Each number is 500 + 50 x the weight over its row's rms, rounded and kept within 0 to 999. Layers, rows and columns count from 0. Numbers have three digits each. The size before them is the row's rms in percent of the matrix's.

# layer 5 MLP down, 768x3072, rms 0.151, rows 363-462, columns 2048-2111
101:494565538526532515573514413460453553514506604537485534533449449476490489621493448457453449480526498400439517402507415500567633532456475524383467527436524540592555552499577493412563428576472551
100:458513488488473507511607571515463519466483550450475577528574609513476443460456495495498582519492565531506575530552486440540408530366550514593553450542551531456489432512437530440448481482479524
100:521485494572476474431469413555451480619461493508541522579516513617514521527496442402532505502546491513535539521527455468459540465477510455451545516493566459521558453558481612502489570504513589
100:492448494506551489487440540480602433496465557568526539485513419498543433504601626423483447465563517493482431479374504493479410468439525555476497527450495453448562619483555399438537480487460519
100:483448493483589559509614544538466439523465521611534516537496557520486572571534486509485553431424517537512413568486525460374536505518450486516528470491498483519545514512548496533439435507558497
099:474465558503381461442522523602463507464525474462490494472459511519505523508479487491614535527543477540493462556409496433502453437539533467504498470533433549522484469413490469513470489564541567
101:475524455429531479542539422517601459506480509511480559525443499420570441476524463445466499573460470455434436494474438513571500559560598502433567510502523517430433477495482633536562503446515493
101:428446536430475539563377545538485452492487519500416482462556454541470550543429450416518462494541560553562478483511516448465425487563500481460483571516490477523536490440543509462438474460572532
100:452545482481583452562496503490455573498504439562398551490508585586560561410510458534542436500613534446507508450551487462500489458536421429513502443455542446476550527505471511497488488627515588
100:443530469513445501519637501521522550522434562557486406521555629529488515536393465545473517466454484489586561492413469465495557515494459575553503499541424549453536527422562504498463492445436459
100:526532466494509538510419515516468466516515636452450512430531451488560473549562422475386429426529534500552457566470456522470508507533556556527465453491387521514498522528483397399465517463553462
099:539487429443434537479514515488483544490474444501494526552611458465543631585483484522568475497476535470523517491490570460499572600457490462526557462600572484595564555615486490502487522453501497
097:507534485505509508522450500484510428556471538480486533425573529587543503491491560526575499512471498512513453553511466639485589498396555450510586487491424530546437618510516411532525469408491536
100:489549549388447547419529621550504515586502446465542519444525450552515517505542541448554528499547598566508597538434565512524455627511464569446472593435402383462450503433496513539500470551484470
097:481502504528457491569523433492561527510522501445446532453439572503515515445522553452479486488464522569504416448533588496561538489543464491517492551432506524500517488405524508487454466472552443
099:526504493479444532655494577496481556447549443574593574428576558468577501500532526581440586508568409497511503445495554598459516480483550532544503530528497514460512508438497472523512475418503570
102:541511582462388354514517447559442586494474558464452502474476470577587465543581510519397540554516492507465574511429549584491472503552444462485384471625517526460470508488467441416447491521604487
099:490460509393452492458519573400496442497452544502464563556515489384419514543560496504583540466588477606488458518421459534467514517529587489495418515451509446468459388641475603420495499403508455
100:601543484454583486513582556522456544587425472558478539442527464478508631469358555483453444557539502533457511450455494455549555567383504541452564540415561541495495491435433579530468547523512586
098:528438444475527464572464530556524576567505519423476515541547469607503552501489499504504366473428465579493491614594440533544499503546472596463452534510575529510472486503473550506399464534520506
102:438488530565495422467544534523556514449508536535473451465464534520493508447487580431473507494492467537528506502471515546488512625534410431497523523512464485558502469557477495488519569537471515
099:483499560464459483516567565525481441454466418562499390498546459567451589427466546505517469552484489484493633501477494484520464474581540546434511469534515520539520515537418457504444478459472422
098:487486552482510458483617482490446442435537531552467478514494509505482520604513590546453528590451478571489487449472468433500509549475486457547475436482467600472509452495471404466518516443587546
102:499538557490603471486451551548437443584482491530524562420429491493446494624527413440410441472532493549397470462409563540571561525555485484576521585451456478504476555544511536566551495641525411
100:512451474475556475459554536506524440521562406524499529587447500453438475471511438502495562509557579508543502505578514478546552567410494535474505574481473394490467466483427489445452497525486556
100:620512488621568603536481435391649482448525468483491503545470554533519525465557585541450454656499491506500563475528466432440561538467518462498462527460651589495568556566495513500560506447438565
100:562522457530475356521596487629616476518407464471542430461523450509445579441557491556499424428482461461465453474513467518449488463421522433493467478513507603544572527438481455478454496544501428
100:576409439521514628513421578461492563462462489458498541495459494572552547447457433580442497627535389476507525585515517439506520455524551454556490522470431521579556597450524520527489497484532459
099:536567423433510519510567526420476462449522503472477381501507474486492472485522428517458503563531458494589532458501464472521518475612549473471553495521517489435416511512470506469520457494506520
100:469535530513495489471505512512594534593501610527565491469476493444552492435485420484445479532459484567518390505452602545525551514499472462463428459468515478518464428518525452473487524449511455
099:426392516539519449542485441386551468503535443468458535517521526526591565455476448425562476501540488506590483534428422466505507430471583539521543554528548441511500484462501558486510518565404476
102:536498414554502469560495613547498480433550495545534600532528467480540549498514540515550517478454430438455497430462464526518512462420468509472563512471517469514465549452441421584476486476551478
100:487553435522495500369519550560543539504492529480488480539502570504516424386493517539505447440525555571476529522464490614422514554432503536483554536531553425493505602450486498584573462469440467
102:459435431503504483505480484544432533460544470521513460504437450467615520571574597484489440495541467550445431538519501480481567461439434437579420487477418451553554575499550527572476474562532472
099:449492428498515475448498497478452446507507512380487432513482583526589576551426523549525512440483473520489481481491473488543481524520495436531508528446522449510494411469555510518420420576550543
097:479490547436461479550512543548511512550492534465483532525533473536534497459516459510464560492504515511509464477505608563421433560500434448511500519562441445491492595561456454607532453564505533
099:435507482558473393536532549541515435483516448481499482472516523540448467473488492531598526532583571544536401545560441514521483552507512469482462526578382556435458394471453503505546480525487464
100:431501523550507540488486464467590511521434494486445519496576414485533466579560586538576509438494581552528404423480506471433600520468522602462501463566540389503489461405484509571524503449415467
098:468469503449527476437495398593626457473562497412410526447453513525659442497496502494410471593488502482487479435480498477559530466562514412492530510598501537465506529531465488500504568524484536
102:486520533448477507573520528478560559521516534350534532565456610462491459495454519498580503556499533448402625492371469472489511313510492560429532506436412478484481515467349556641499504467521505
100:543507487488554479428472498589525482406570517471438566411532483420437568509513524561494469370518448500375530413518466397553481488624481492491419486455564611471555598627518500576449543508557518
101:532455580605526524430570538514574538540545438433532466460442516563508460486474566461461456399529491462461525441439560542413514489515613495533459574501561567428533495448386517558569500587487503
099:519561476412534494574496519481528469502535554457560455531549494550614442526530521461539495504523392559521531503532451436524454603445435504500472504454447488471412530449496509453485507505500390
098:572507512445398509418554524576451577458473549566536460493522502540505526528522507535467508392483604516533544538546405456491384447546506553529537492427548491488454434479418541448502488512483472
102:361513465469534557539580500520499523439496485584516396581484544495533439509457504462587432496474484564475532494516416532521592512553543506442410427573527486530503525497525503563563465436568465
099:434502555347410555460493490504481421526627505513472490495513392477594492550509469475477521410553511494527505442541542431527490513472462506450518531524508541530394508582620681509494510496507492
101:506422527538532504537504475462505499497463523452499548439467564478481459437446515525600473431449488375496482442590433429573524561545447500590417500583470535560536444519439475482529555471472536
100:545506512490559463491505465520507521438529584521436552451549428523469561535480458472510549488515442532516569520539510472545368578514467448559489438483541457520563509502574456445517518473512503
099:529493488576419419503392506518540510431518471413384522417571433527509459477467447488517551461526466536530374486540490521532488444544508513434479583511583520433502454418445478519486562414499526
099:530519545534410524483421460565488592546545498444494498514505517441492520398401522415421519550520553555467514435523565512519584590511439467500468431478437493469495507427495510509508466449613483
101:546594481503556548436443597533487408527531546537470510537513548451447496452427435551499489499485465525597530507505536521496498420447558520426508533522557428486527386500537460515427478462469630
097:489377569566530521505428435505488528550494441492543559454505518526445327464570449488490520474507525548481476523529504522445443482490534526508496461517562497513433570449447556575576542481453537
098:495597461507460462485556495472489517468487461439435575495441467510546434422577467443482445560561558483428549469539547638611544440492511469482498487558546419494487549522527500459476484507484393
102:452453461496474529423525525469601462552556494563516499417531470460517454523589453555395563436541399474464532450563472461464483462555535517545545522498562474373472548518502503477547469475455536
100:496464514524553469525490510448546481477461462532516439440506507498517546478532617552469559447473582551429606461514540512503577532557508541490613567509430534494460468394509533419496534467555515
100:449451479400477559500487467527509503487536382465539548479613525444457510508523434414457565514451510556463541536444544497452460536551571533489451621443460532462524543524543424532465570559472479
100:591543517493448496585513502482500405540526457594454556492462441519577536482501440524485517548520506519533458468589502499515499455496464483512569531564516501569471491501433468432508551493461538
101:465471549554560450477493449516475549466516467510467476524605563564481478525470526437590555447502509544400555554518549543393479401506484578534588534538388533385459474468576514397518545445468535
101:476474416536532537526547376515502500454574590486511470523541548451554461457548517572535463564437475559452354504557607524469556491490489583454428518511587555435563486481489481562501567387495461
099:444542460481463471414565469629499453474458529574522456490438470493497540513503484514557545479504440418548466536564563576583424498525463549425481471571540516404506457400441467494504526440422485
101:490454455450457542477546450428498574532463569518538518508502612477585562538512456532507515520516576353446536489482509483575608542421549492488513484507499428569483473469456544512474464494567507
099:539589490435427489588510553495541480542478539533513452510485559438415437426521573510522499489506494502516443524463365480533492468537526532546420558592566491525442557443444443466525486485453473
099:489470522413552456479480532477566522520492547572433526537474501507538481361604475570483547509547494512530490596452450459547472553429472574470547474478619534526517538518413467524500513441472461
101:560561524537526576513561544434512444537503517553473508522477453445490495529515559514524538406460493438447557484533543455496452492461508536533526429495461560529580477399577542568533574480484511
101:560552436487469515513453483414462471525513510409471439495528473533436506490470435527524530488484391364629414498401456531527462542555411498624529490439447446538537588566466489544474459448554449
100:437447519501571571404506497546431570519469476458548542556458506520535432508505452432523511593443569485511518553417591497552567497560528459482449428542548518626519532442428509526531500458512582
099:520463567490392504424543514522502536475460537499482494587493570446534604422454500505531421465492527503437498502519577492505564507536457505579441604474402426477495473538488426623464426492519465
100:495393454444475443574481536380431573416485524452483464493476494546455488517542530538467562533493454543461460434544489481371508570484532525530452495469525525505472469542551485580407543508523431
100:547550500508502584449452553395525518506479570455489553505403423497537505504540485461528587465459428468528448460552525524493533428450480490467440471472504502481609444503548447438391530496482593
100:525417410509507521449476445561505509528545490463463474396470546462547514489590483504527502444540539509456489432585572505437475496596544514443482505548451513452524572610445556524602377442390568
100:482543423500519411499449502402482560505597432429485527472578434433550469447564477497488505501475568406515525518453401462463515537597535538457506557478541505570451423513461451582525401523540570
100:524512507479543469526461426506644426476501539480547535589493661530516481605491469447495515449480524487622418426516474562434548553488451549522502405569476452418463485424436478455523483437439469
099:408536522476433404550453492433455392492566498532541576554343437455480435487484483519371499409469536467543483398522495523484425410488505482595454526562503585514428560525511496510519460541512465
099:516503413524492558577474493490399431574499499542464507489456505517536548389533361526420466562469567497494508505516536410519423572416455479438397483498471467465447472538417470409544441476600550
100:547416551481507470516505538493422610569507443526449444502480396466541465441558544522464495488502634550553498468455490513453550538427435516511506563432537490527494431536450466468517456542510479
101:483507461444427527503551410458548436551552508650470506471494509621602455454422508475459427472555492538466444484446520455456476389450475463514535507506449460511430477496560455463451512500468514
098:517518468565481487527540486543453462614432515453613482556465426446497540553420566544439430489529505526528473507478483567470519549503419539538472513508470543492445532540487562521478511512365490
101:566481532540523442412490549532526484456465468371456468554465442415538580418569442486584474419481540391490493500495505474459549397556468511462468424532451508495480584536457546460576537502419614
099:489527513537525548477500546520487615554445488417394408538465418519479439428528462566477446462510592464564491508580480479505518501449553459431527533593429522569434583549406451522473469556458607
099:572528538370517547542518576453572501556518483492573506487513438488475455520485489535489405524468396487536422471504497484449424510470515487496554538532410574515477483378502509509546443443536525
098:481549502481508474527474480499451548400532531499583512514463535495530458425502549479540416534484444533502482583536604338556417477526545496494539464496448469449542508441418541491469458513455454
099:445454491499540512478552449502436513431493589519567598580513485528454483552503518575488399546425541444560520538501550481529584571621545548494569472489478574571481535467530454436556448478560407
099:544509535438480515523524444596488507475491484416491506569569560522484449431525555542439581474401520505475431466420487592506585526461551493470511520440459419478409550501581573459452492480551471
100:539546586476458499454460559464424492494491546525495446531539445521455433553528490572503515516507536553502453445472505466508516460527494431519500574552486505413494432524510536517531513470563465
100:570467469452410517553460520416514507434479524601485583577570479551517452575525543607521535532475501562552593457513403495524567638653484547488621489475462416457438445508501488563511518453545513
099:491447489561493613507524535461563493509512466506576494632476545418522526517511466510495533480497468526545479550404513483503499423496426467549491534457563595570503583461524541473544503540517425
101:462496526527502484519503538574378604428547433604508608477557476520526510601440448534551540575468573536401475497453583425485530510453439542521486479517551496499477442538528430471491468447502420
100:402525505475506544564497473498560548419459612442448519494511498546447543488436603439599403536580507525570478391401502549512517543512510445461539435588482444606590538555461631458502565417500462
099:441426529498558492446444517427594420494574497556601561493463530438474544561566486564462503553500499510486502442514485476521537522460419497450440580430429453466567518446501487473457504520571536
101:551572556546421459508553355461449502512460463470514481461460489541515527581588459490519485509500540524482522519497441523568418497572465533438537417474503559499468409495511456489516559500526462
099:482561533487520483429512470500437476523520456554530519579492516525429535465451499491518615441504559601547573436511516493494475527455462467457481562450439491532539594482449503510466483510407564
098:460554496521544515538551566442443539530497612514520480417506403514492376498425499533444544489590453495615507450417550439442598503551472539494395445492547545482476501461540425509505569480495526
101:432458514509515573478493559398453419538484442510501501554447392552490528450454467555474527507499543549610515509522466526579524467547515509434527453495434513523509354483588572496490413523513410
101:493537509515506504508474486561421492527448412552547508430535441526511536548479514476514453454505548562494546406535478508564435561469483519508482460475469462509442504563530509467543544399465503
100:454496455547603480541538543511520541465540492611468535466556575409446554493459512508552493526534522542530529512492567539474551482482425488498456521523500404422426581509503527430520390598528481
101:548455475506494500589464528545435484506508490525475579455476427527544444539451514465463473539479436425474476518598595482537531493499529377432450595543504490471551468482525434437496498505482535
100:520622589438503483486509493483364457459554485522526489454576511433445553442515487531608534559477442472465557597496559443450541454482505467514499511548474572489418497441606491565496522464564437
100:496424554480422436483489554503555586481503611554466460536564539586544495488504475431424442424472452561605470429567587580468482470454523423472480482483500544434534507617453592525455553421486445
101:446516509434487329536494551440495476435493490420398512501432499431500523516515472481495508393527440422427510467486420531501501524479502465463546511493577539532532538530557511454503457444557457
100:562403521495471448532533471536474509431543452522377527538566492456639475452449438491514522580501494535518495504505568537575528538547570543493517577537490457437527513537468469526534563568505560